config.toml
n_layer = 13
d_model = 128
n_head = 4
n_kv_head = 1
head_dim = 32
d_mlp = 512
vocab_size = 2362
activation = "squared_relu"
norm = "rmsnorm"
norm_place = "pre"
norm_eps = 1e-06
positions = "rope"
rope_base = 71500.0
rope_fraction = 1.0
qk_norm = true
attn_scale = 0.255
bias = "none"
tie_embeddings = false
parallel_block = false
extras = ["capped logits"]
init = "normal"
init_std_qkv = 0.0442
init_std_o = 0.0442
init_std_up = 0.0442
init_std_down = 0.0442
optimizer = "soap_variant"
lr = 0.0109
lr_mult_up = 1.13
beta1 = 0.95
beta2 = 0.99
lr_head = 0.00732
grad_clip = 0.5
warmup_steps = 59
schedule = "cos"
final_lr_fraction = 0.0
batch_tokens = 32768
seq_len = 1024
doc_mask = true
train_tokens = 124900000
steps = 3812
dataset = "wikipedia_en"
Each number is 128 + 24 x the weight over its row's rms, rounded and kept within 0 to 255. Layers, rows and columns count from 0. Numbers have three digits each. The size before them is the row's rms in percent of the matrix's.

# layer 9 attention value, 32x128, rms 0.372, rows 0-10, columns 0-127
111:152157158162145112124116101118154130104131144116131165145112144174102139163122102128140159086123144133144110084154094086136140144122108122114114112165119116177138106149079155104108133136158074104115119114156128131113153079116150122099111132126112130159098149106153136102113144142158109178121109120148163111146107143096102093096161132071117173112133109134088092117099134097108135104121
101:093093126164151153075109127134097111143101134113144133148128115122131101075120152123139091143122150131150105102132130111084126111160155108162130141113103149117138135131109141125099189150133091186139113123101162139099131124141111120168087135145114144107133082074123141162116115067145142164101141114151119106149116135114111123132111091141127136078127134139105171155109108134146153093089
087:141175184119099094148071120110153141142123125165116145166145121112142122112123146074165155149144117153147124107139088125101141140147113137118126159083155116125143100132154162102120155114143143080153117088109105169128157157135118085138121121114163133123085111156144134110118120102119103140127117122087089082139135150130139140128088124143137084135104177115121153172098116122116126104097
105:106142103115133082130083152178133155155137087113129066118132131126128109119180146140104141141114141134108074144131154153111112112119133093147119139112129105141118145159103143163157119127141132171122127124128139116107111162120122150135104078125114117115152154120116174131138110091143135140088107173098145107099173163088186121135130151112112101164108182114093123135158153124100114122109
091:086108130156134132122102134100155142132136131124128083123071107153130145169129098172122119097150135143162098110168101109139129165110124182124145075161109148127091143142095110148162128112143136149171104132146153113141070127094134150127096121105102128170144142148144127136127177112115148104130125158142100116112137135106164154107123104130151140127126200109150128138161118133123077112125
089:147182154148143140115102135206147118128122106157103160081143146098097153133143115146145120123105118098112153135162118119124159096162132144087129112132108126131130131118167120144135098129139148085084151128104150117147135130173137152089119162137148095111166153116128088141143115162166119146139113115150111113116117120107101126175148115135199108082144145134112123114111120182117105142122
097:119094132135108135108102121099170128116127115128120094133128206130110111084127155080127106091128144139189113108113121132113100126133130089099090136170180118160105145100156128153122183139149096165108183120108138099139145154100129139119128159096144139155153129152133127125118099140102141148150110133082151119137158099140143155103133110142110113137124107103163119107148089144122108092117
107:158128103142156122146128135126122135121118133083181098115096159089145117176074185130097133097137118121100133119089104103148131145115150154102120102125134144128097124102137121103123150123098109174135139157189108147146099128127137134107085166127127089107112101130121137128109085118109127117145147111097152078104118144132112147101118147112167109167123142111075105171102135099139130155110
097:061108106123129101135124076126122124123122101141108166139112106105150116097103148096123096152140099147104142107123131094160155123125134113150120112143208103149105146090120087209096118097132112126124089144142137120130155123159123081132124150102146120112129086117118126136139151123085141150166163115132121125168160151138145150094121134118104104108153117165148109153132164113134123122128
089:137110157130096152133128140162156127144166143142114101103121155170143128110160156126152133131156164102132178079129113123151121123095128111126110136074120076099119170116096123186129100188098128109100096125164132143127118164113110140138120137112166136154115124138103137108157176085145141104082101152104141139127109132168105148140129131098167110114155155125146126118103137127087136137111
109:091117115098126115132131133110122168110167084163104120139131130144131127118153139151093131135158085122148165134103145167106102093112118127127139132131183123117079132128114156131144157171154131097138155094097157125092148117062114114122091128095163128112135121165145131152119113154094149113161126140176114143120134144099139135126100109128095102158195146148090134148130120128158138158171
# layer 9 attention output (transposed), 128x128, rms 0.338, rows 0-9,32-41,64-73,96-105, columns 0-127
124:134150100129123122164104075164121147106151105092129141113129150120084159152110087134123163147160119107159106109124147154079108133083094141155114142139144134123099150135149149148140172109146162130103151133102125120107112126126117114099131108125062093134118121178135104157122111116111122159174138097124134108090101128124091092144125136102163143130058133129149142144090129127129151171140
105:154170144127118146100146119129137152129146116097121116152095155140105141159129172093079081103101133148138134132108122109149113089113140138108142142129131137137129116129138122111110126127123157111129123139111155088112099128104148153101176184094082158125152129156155076167148155123056138111108125085141154129129115103125171119110119126079139126116127171157145088115085146102149132112112
093:136148130123154093138101113151122123178159146160114137139171166125145131130122133148104120139093166128133130126089099113083130139066207119124146104147085137147105089153130153147180131155089128113158113122102136094153118115121111133131101124104110114138119129157134120126090104116112075096124145106138103146094099106101140181155126142109103135143153143149138144178148133113138103104127
110:156118156143149112091117168145131124108159137130158159144108124117100120105110079090116092134114120130132160087129095125116136134132113105120135122127084118131118168146134135109116139113110130132118131196138152124133149118145088167158126113160165143068150114149111152134087133117108125131147113168136099117145125165131189107092135131115092161141196108113136136113068101108101116146143
116:183115117139113114113138149112090103132108143132149131114167149132145122096094089113124155143118118116111180093152081108105143133148128128135089137150157142121106123128126163149127167123124154106116117118140095129111129102117104104167118121157116104132136064118099100183137158162135120150121152155156157104097086113142127096105149143149205150109131138123109090128131114144134118181164
094:127179137115132112123117113098157148103170131134105125124158151134119107118130122145125126119085159087136162141124068120087156141116161115106134131083147102153146151134102112123120123144165144182115163148091155153121136090141120130127102135096138122142104167134162144114178119164149099111127163122101161119110103154154093137098101127153105164136155074152143122159101150142171143124103
108:156138123143088145144115140146125150114111133126131146169134116090108094140136084162126170141131078116082111144147146158139160129114132159110088092136094148102139087145095109116137116122141114124154131117136133113131069151158119114174146138135106105133090129127103164130164150122152104146088161131111130139098134094128179172152095130100150111138186097112153110128147115107170140095114
093:102185103145159122153116131123135147123107088139124102075130116113125115100165092103167143190106163152184120132123158111123140143096114146137154162151136113122200090114138106124128120125148144114110128122141098143127127144130151093099142126126098125151094137153157119150140097116135148129131116097142148135139162127139098138168106106154104067140079136142116171094141143131167121133125
104:117136156152101179119118122147113152093150148146133123155108153141174111080155150147118097134143091138127144166151142156170119176149127148083156112130137157152124106155094122136134129149130141117118130109204092146166113142111166107100200104128122132130127143109109124127115112115122115118152162062163109141119164104135140131148106110097148142134139131106099143152140117137126143092150
099:113135127149104141156139116112136111166142153109141107140113143120148153127151137079141111137107145105138122159162102138143101094168127151124157152154088137111046159117112157135109137122083144130134123105113136142127090137137115126119136121151123111113109122142174082104101128114114127156137146110111083119194129124093086101110139136155156135129158116177171123106143090158181141137086
092:146102105126167154134110177099185120085124166142124106158122120117115120102136120128119142116150122169151137106139150106135165163158153144114138114111115142109126106180098140145123113131090108144181108170146098145156134141085139109173146119137146139113110168114148116131099134135133125105110176126132148107110187118113192118103103094121140114164165138112128154115109101125091107103120
118:075126119082147139103131128116135134130156136134123143143122173139166146142112126130148110113155120116102129171096122126101125239124114122189078137104102138142124108096115144116103122178177138152117130138119123149097123106158126128157109136133121112083138125097126147111144122131145138154138165142142149149151111115127135170168104130153121108138127118082089140146136088110142105147157
097:114130128157119136137138132132124129104170111066113136105151112155155109131182125133119128105094081120107161154087159112135123127120087165165132123120102101162125085105132051123138107152141104142105143141114132125115138139159175125132153094140074151134132157138180138118156108156105171164143131109126118146141100127115129105151134150124118113133068143121155102130100145164145112146109
113:122114170134070141147140142092121123120109103104122130159130139123118136124119159123156129170133126120081093132155105103127100144149104113149152115094122162115117145058113111124134123114154129141158129088100141112136123106135143135118139095107123154142093083156123104135137087114178123102134167179153139122137132141133170178219164131163150120125103126138117132135114133103149104149127
106:105121130133152078126125096146091081141104155145115166144149175121165135086117157099174141125116140126115103126161152146116100102137113099127159142143150120126104168055116129119122109124151072143151092137122153111104111088124145136153147130129126099100109126182090126133100108150163130154149123140138141126181107120134146129125165131098097113121134126113134140097139175173098129142107
111:103131145122124132121127119109157102093134142124147116142136123123144130145099120117126120131133116101132125115174180146124127157114172136096141140170130097093136132199161133112144129081129115114121125147145111092105130056136117103090123128142110165131099088111118116094104162096113124118110090075149158121088152111141085124138137142159121118102138096143140097101106128140129083094189
093:138130167106122122124167155129134097103135137102130134127109146123153112126152159118105095126108097124162170108104107100109109141165117144116117157152104095096152125085175171080103099118148118119133094155128140109121112127102163125155114124112108143132056130161094118131165087088084124110091140146124126141157068107136126154118108106128119119135076132157086143140130120133114103133096
125:132091124157112112152154134133105116110105129140143163131115152109107123151135158158130107144105130098101089127136150190198080155144117128124105124123114145132113149102084114149147138124117119162116159141147113175094130097119135155122094132085141091110124096166125106149107104103157113177137122121158110137142135164101146153209146118157154124129138103149141132136147120128093162148105
110:123110116126126098118139118143125123116129075127153129111125080102117111168144129132147132120119132152087093182116125097117106089115137092132126136106108105140115146128111139176125131094096120169165099116090142132141079110137086177161099129119113129101147090099136144087135166107113091130160112143134096120112088112084120120155106117148134077113078118142095100119119176132145138130156
108:139149135139136110143160143157110118097087154125145138147113124155131105098131112115123131135160138119142150135149126123119103083136101143146120106097114078102140122120104047122123108119181141108111144069121147124093129165125174145108108131135091159133128143162122106108149121105124160071130135159101136136131150142141121160134137162106148077099093072153152104098126115124098095105149
093:088132169074099165156179154134075093118139162147114145099163131111126111147110123133116127126117103139131125172088092133147085087157112114155103127143123136157140133130170121135114103113126167139117137103124138162151156146154151172101140129126149146105118112132091087117110144127142131108111166121105115138183106157091163133104142109155139133135195123129128113123149165115142127137099
093:172131168129143122146128172133156147135171083156150141118131063126133151151154126113106166117119080142162123096147171140135111140145156154101145123146106114124155162124124109149177161121136151139154152154079091093120115159098139100121132113128142117172151151146090142111131160149155139114147109166094127126098149147126107126091133097130159125156103140125147114093136142156083108137112
088:125122105143145123112167077160140104122116133113125105115121144147144111148107128121132130145107137113146128146164132156133155098155126110113111164158141120119124132129094125129097118078114141138070115180108179137130115126103093130155090179134121084099201118100087154134124107115115120151120112105147132124124153161136103136163140127127144159120112093157058129094102132113164120130178
093:137105103112123126123145086160132122139129108126145132102132153111116156128052122165147125091131105108134143141112102134120131135139129151160109161117118096126119147120141132087143071125108131076092163099135129157099106154110126083151103144120104100130142099134127135107115129107116151126146094114067144201170119074140098121089094105122154147097129131113139110151155105112171116126129
091:116107139097143171128162130124161137117137080088149163129110089112132103127130134118111140060085123135127141163126143151153145144107137134117130149126090088147149099141192073139147119118118121117138124112129148120125115133146125127037128074135183129134133132160150141101151098127145173120094110127092126145110123121116119125144134140137117116106122107149120121181104115088136163116115
105:140140157149131123123129145092139136150120149124098109152119135166120130156126138166123131124139126171114086167098128144126166102139116133162114122134129182133106109069071127131093133171110123143169117131128172170154136172107131148143153119125113115145127133132103100184160140172096124108087120144109116109115101101139169139117140147113163156133137128100150147149181108084133139173135
100:120134101167127104135099114114095118137168143179153175136140096128149176171131178119156150154114157108150129154136137155097113186097155143133136136083124116135102188114133121127136135114144161137153110118109112125155132126156124124132135127119098134110130125127177126120157148132108157088136158110153113161129106194117095102154139119183106106110102165112119108151143126143130147162145
089:154116179123131140099144130152183122151135102125140114169117100156109101111100126135119141130154159137111171160134121108133130130135147109101178123147139091112158108183136108080128141057102146109183099144135132112121122103144115137105114111139136130127150158107128139130096114136135116143169143123095119100122101134141108140087153152140102149070134110103152119117129094193093112104132
092:127139122137141153131146169128132088106110185147137116090160120158130135151115125113132170163120092122153130117095154159161143132138084119149128129152122167131124133079173125106162130162154122104124175140101120117129126145148135160116136106112173117114113157152142103158175158142193111133119135131175089112157122135116092104101173078143122154135131168119128094150137119138150137110128
094:107118103132140114084102130103113122084154124148150116121140087079137155113128120175147136109116128124144126150107131130133179177141148136145133111147153155166144127152113167136147136116106130105161148102167092156128170090114146126139130144126134117096130141089147136097082189133160120131115117125164123142140112140091131142097128124154167165093106127144082154152127129109126118197166
098:132142169124158097108167117147087104127114158118102125157118114138117142076150125132162101122098161128114127124145172108134127151108147171103133104156124140137161049115144108089132127143109145131146123088140111124104136122164104110154079186121119118141139058150137161157085108102099106155138094156147123146089131101131095142101107102112117131116119136129128108147128111161115133106133
081:098148111145133080130099094167150087143150140156122159120152130095117102122128084136128149158155124157128106139125144108147163101155113099086147109153112106140125106131141158100129146113133133141159129139157143140132148109142088141101140129173136130160124112139112147175144084099158118113118133087140111082138113159170077073137110152142078157159119101113076115139129161116140153121120
098:086122156151135116102099157111085136136158140169116164136117110142109123101132101150146123112150116134142072098159148106123128130106102125100151096134140151110137140097158140102112135130112126163188133137163075112132129130136097111103111121134169152168058126124117147133128116118141132084120129166102148110093135081111179120112117100153068098104144138136108153122154129132128169138122
087:131145103129152149172150107153179167116108123121111108064088120141106142137129117153111117116158146134154106134172165136151132109075137160088118146123168127119146110191141125152091153147122152124132100130129126116162137127116130130095146136104122169151163147099148107170135167174139101132145098118135117106111141111127119098109089158128144104094142113101115127117115127103137177078121
085:107164128128070145116087146073129151132164154132149096145092106134146135121148133167097081140123102141125092125105119093083111095149135156145094118106113138159145096144060129155133143118139137110120135127104156119166140139109132138130111127095130125143114156107138119088103142085123082122118094109110122122109121165113161174136126123106093107128151118159137143140164105127115069091128
087:125105120124108119156092119155112177134103128112162118148134171112153170071130150105105098121115147130144159136079113105137090119114075097117141108136155127125110150133108100175136154105142120108119113117111109118148146147137152112135145129118159111159161134119106151133111122119178146167155141104126064157133118165095145145133133100139107138129114128077117126188114109097139129073097
096:133154119079172138128149128098163110143127154097163089102166110140111105170108135121153112123117154124129105133097130133142127098118117102097184124132177125161116115168104098169130091176136137149115156140129163151092149126150115137099102145123180131148136133129147109150095157137140155165121085095137106152126158122132161076102116134084115146127140143119095124096132135136101156103110
087:151098133149146150165125148134107123106129186086114122167160129146101121134162151143108076105075153100149139122108117151127135143112177129114114111147151105111085125151128111148121102155118133108118101149147139166151151166138112153163168117140169100117089143160159130119131137128128131102118117136128174112108134144105146119067075099108107115167155131103107140112086106127157128141156
086:137165151109090180110137125091116124160114118151127147158121178124112123137178135102113150112135168112107100117141156129111116127173121159138161118183165158122162121119106128081152178113109136142162102149111129099103148132090117142154128145145139142141149115137122146147114122143115122137095143160075164136140160100164123133147089109136089153167145109141159125085124125100120093109098
088:136099143118153145145111156103175148155142107124098173143120117108118124159102127124105150138141133152125129155104101149110160129100132097077142108104183138145135157110147159136116135119116136127142120198109098075141089110138090094129140090083158146166121137101101152202137109127112097119104119121144167156104108140117150135126134125112114113125148162112122151109114157112102156120090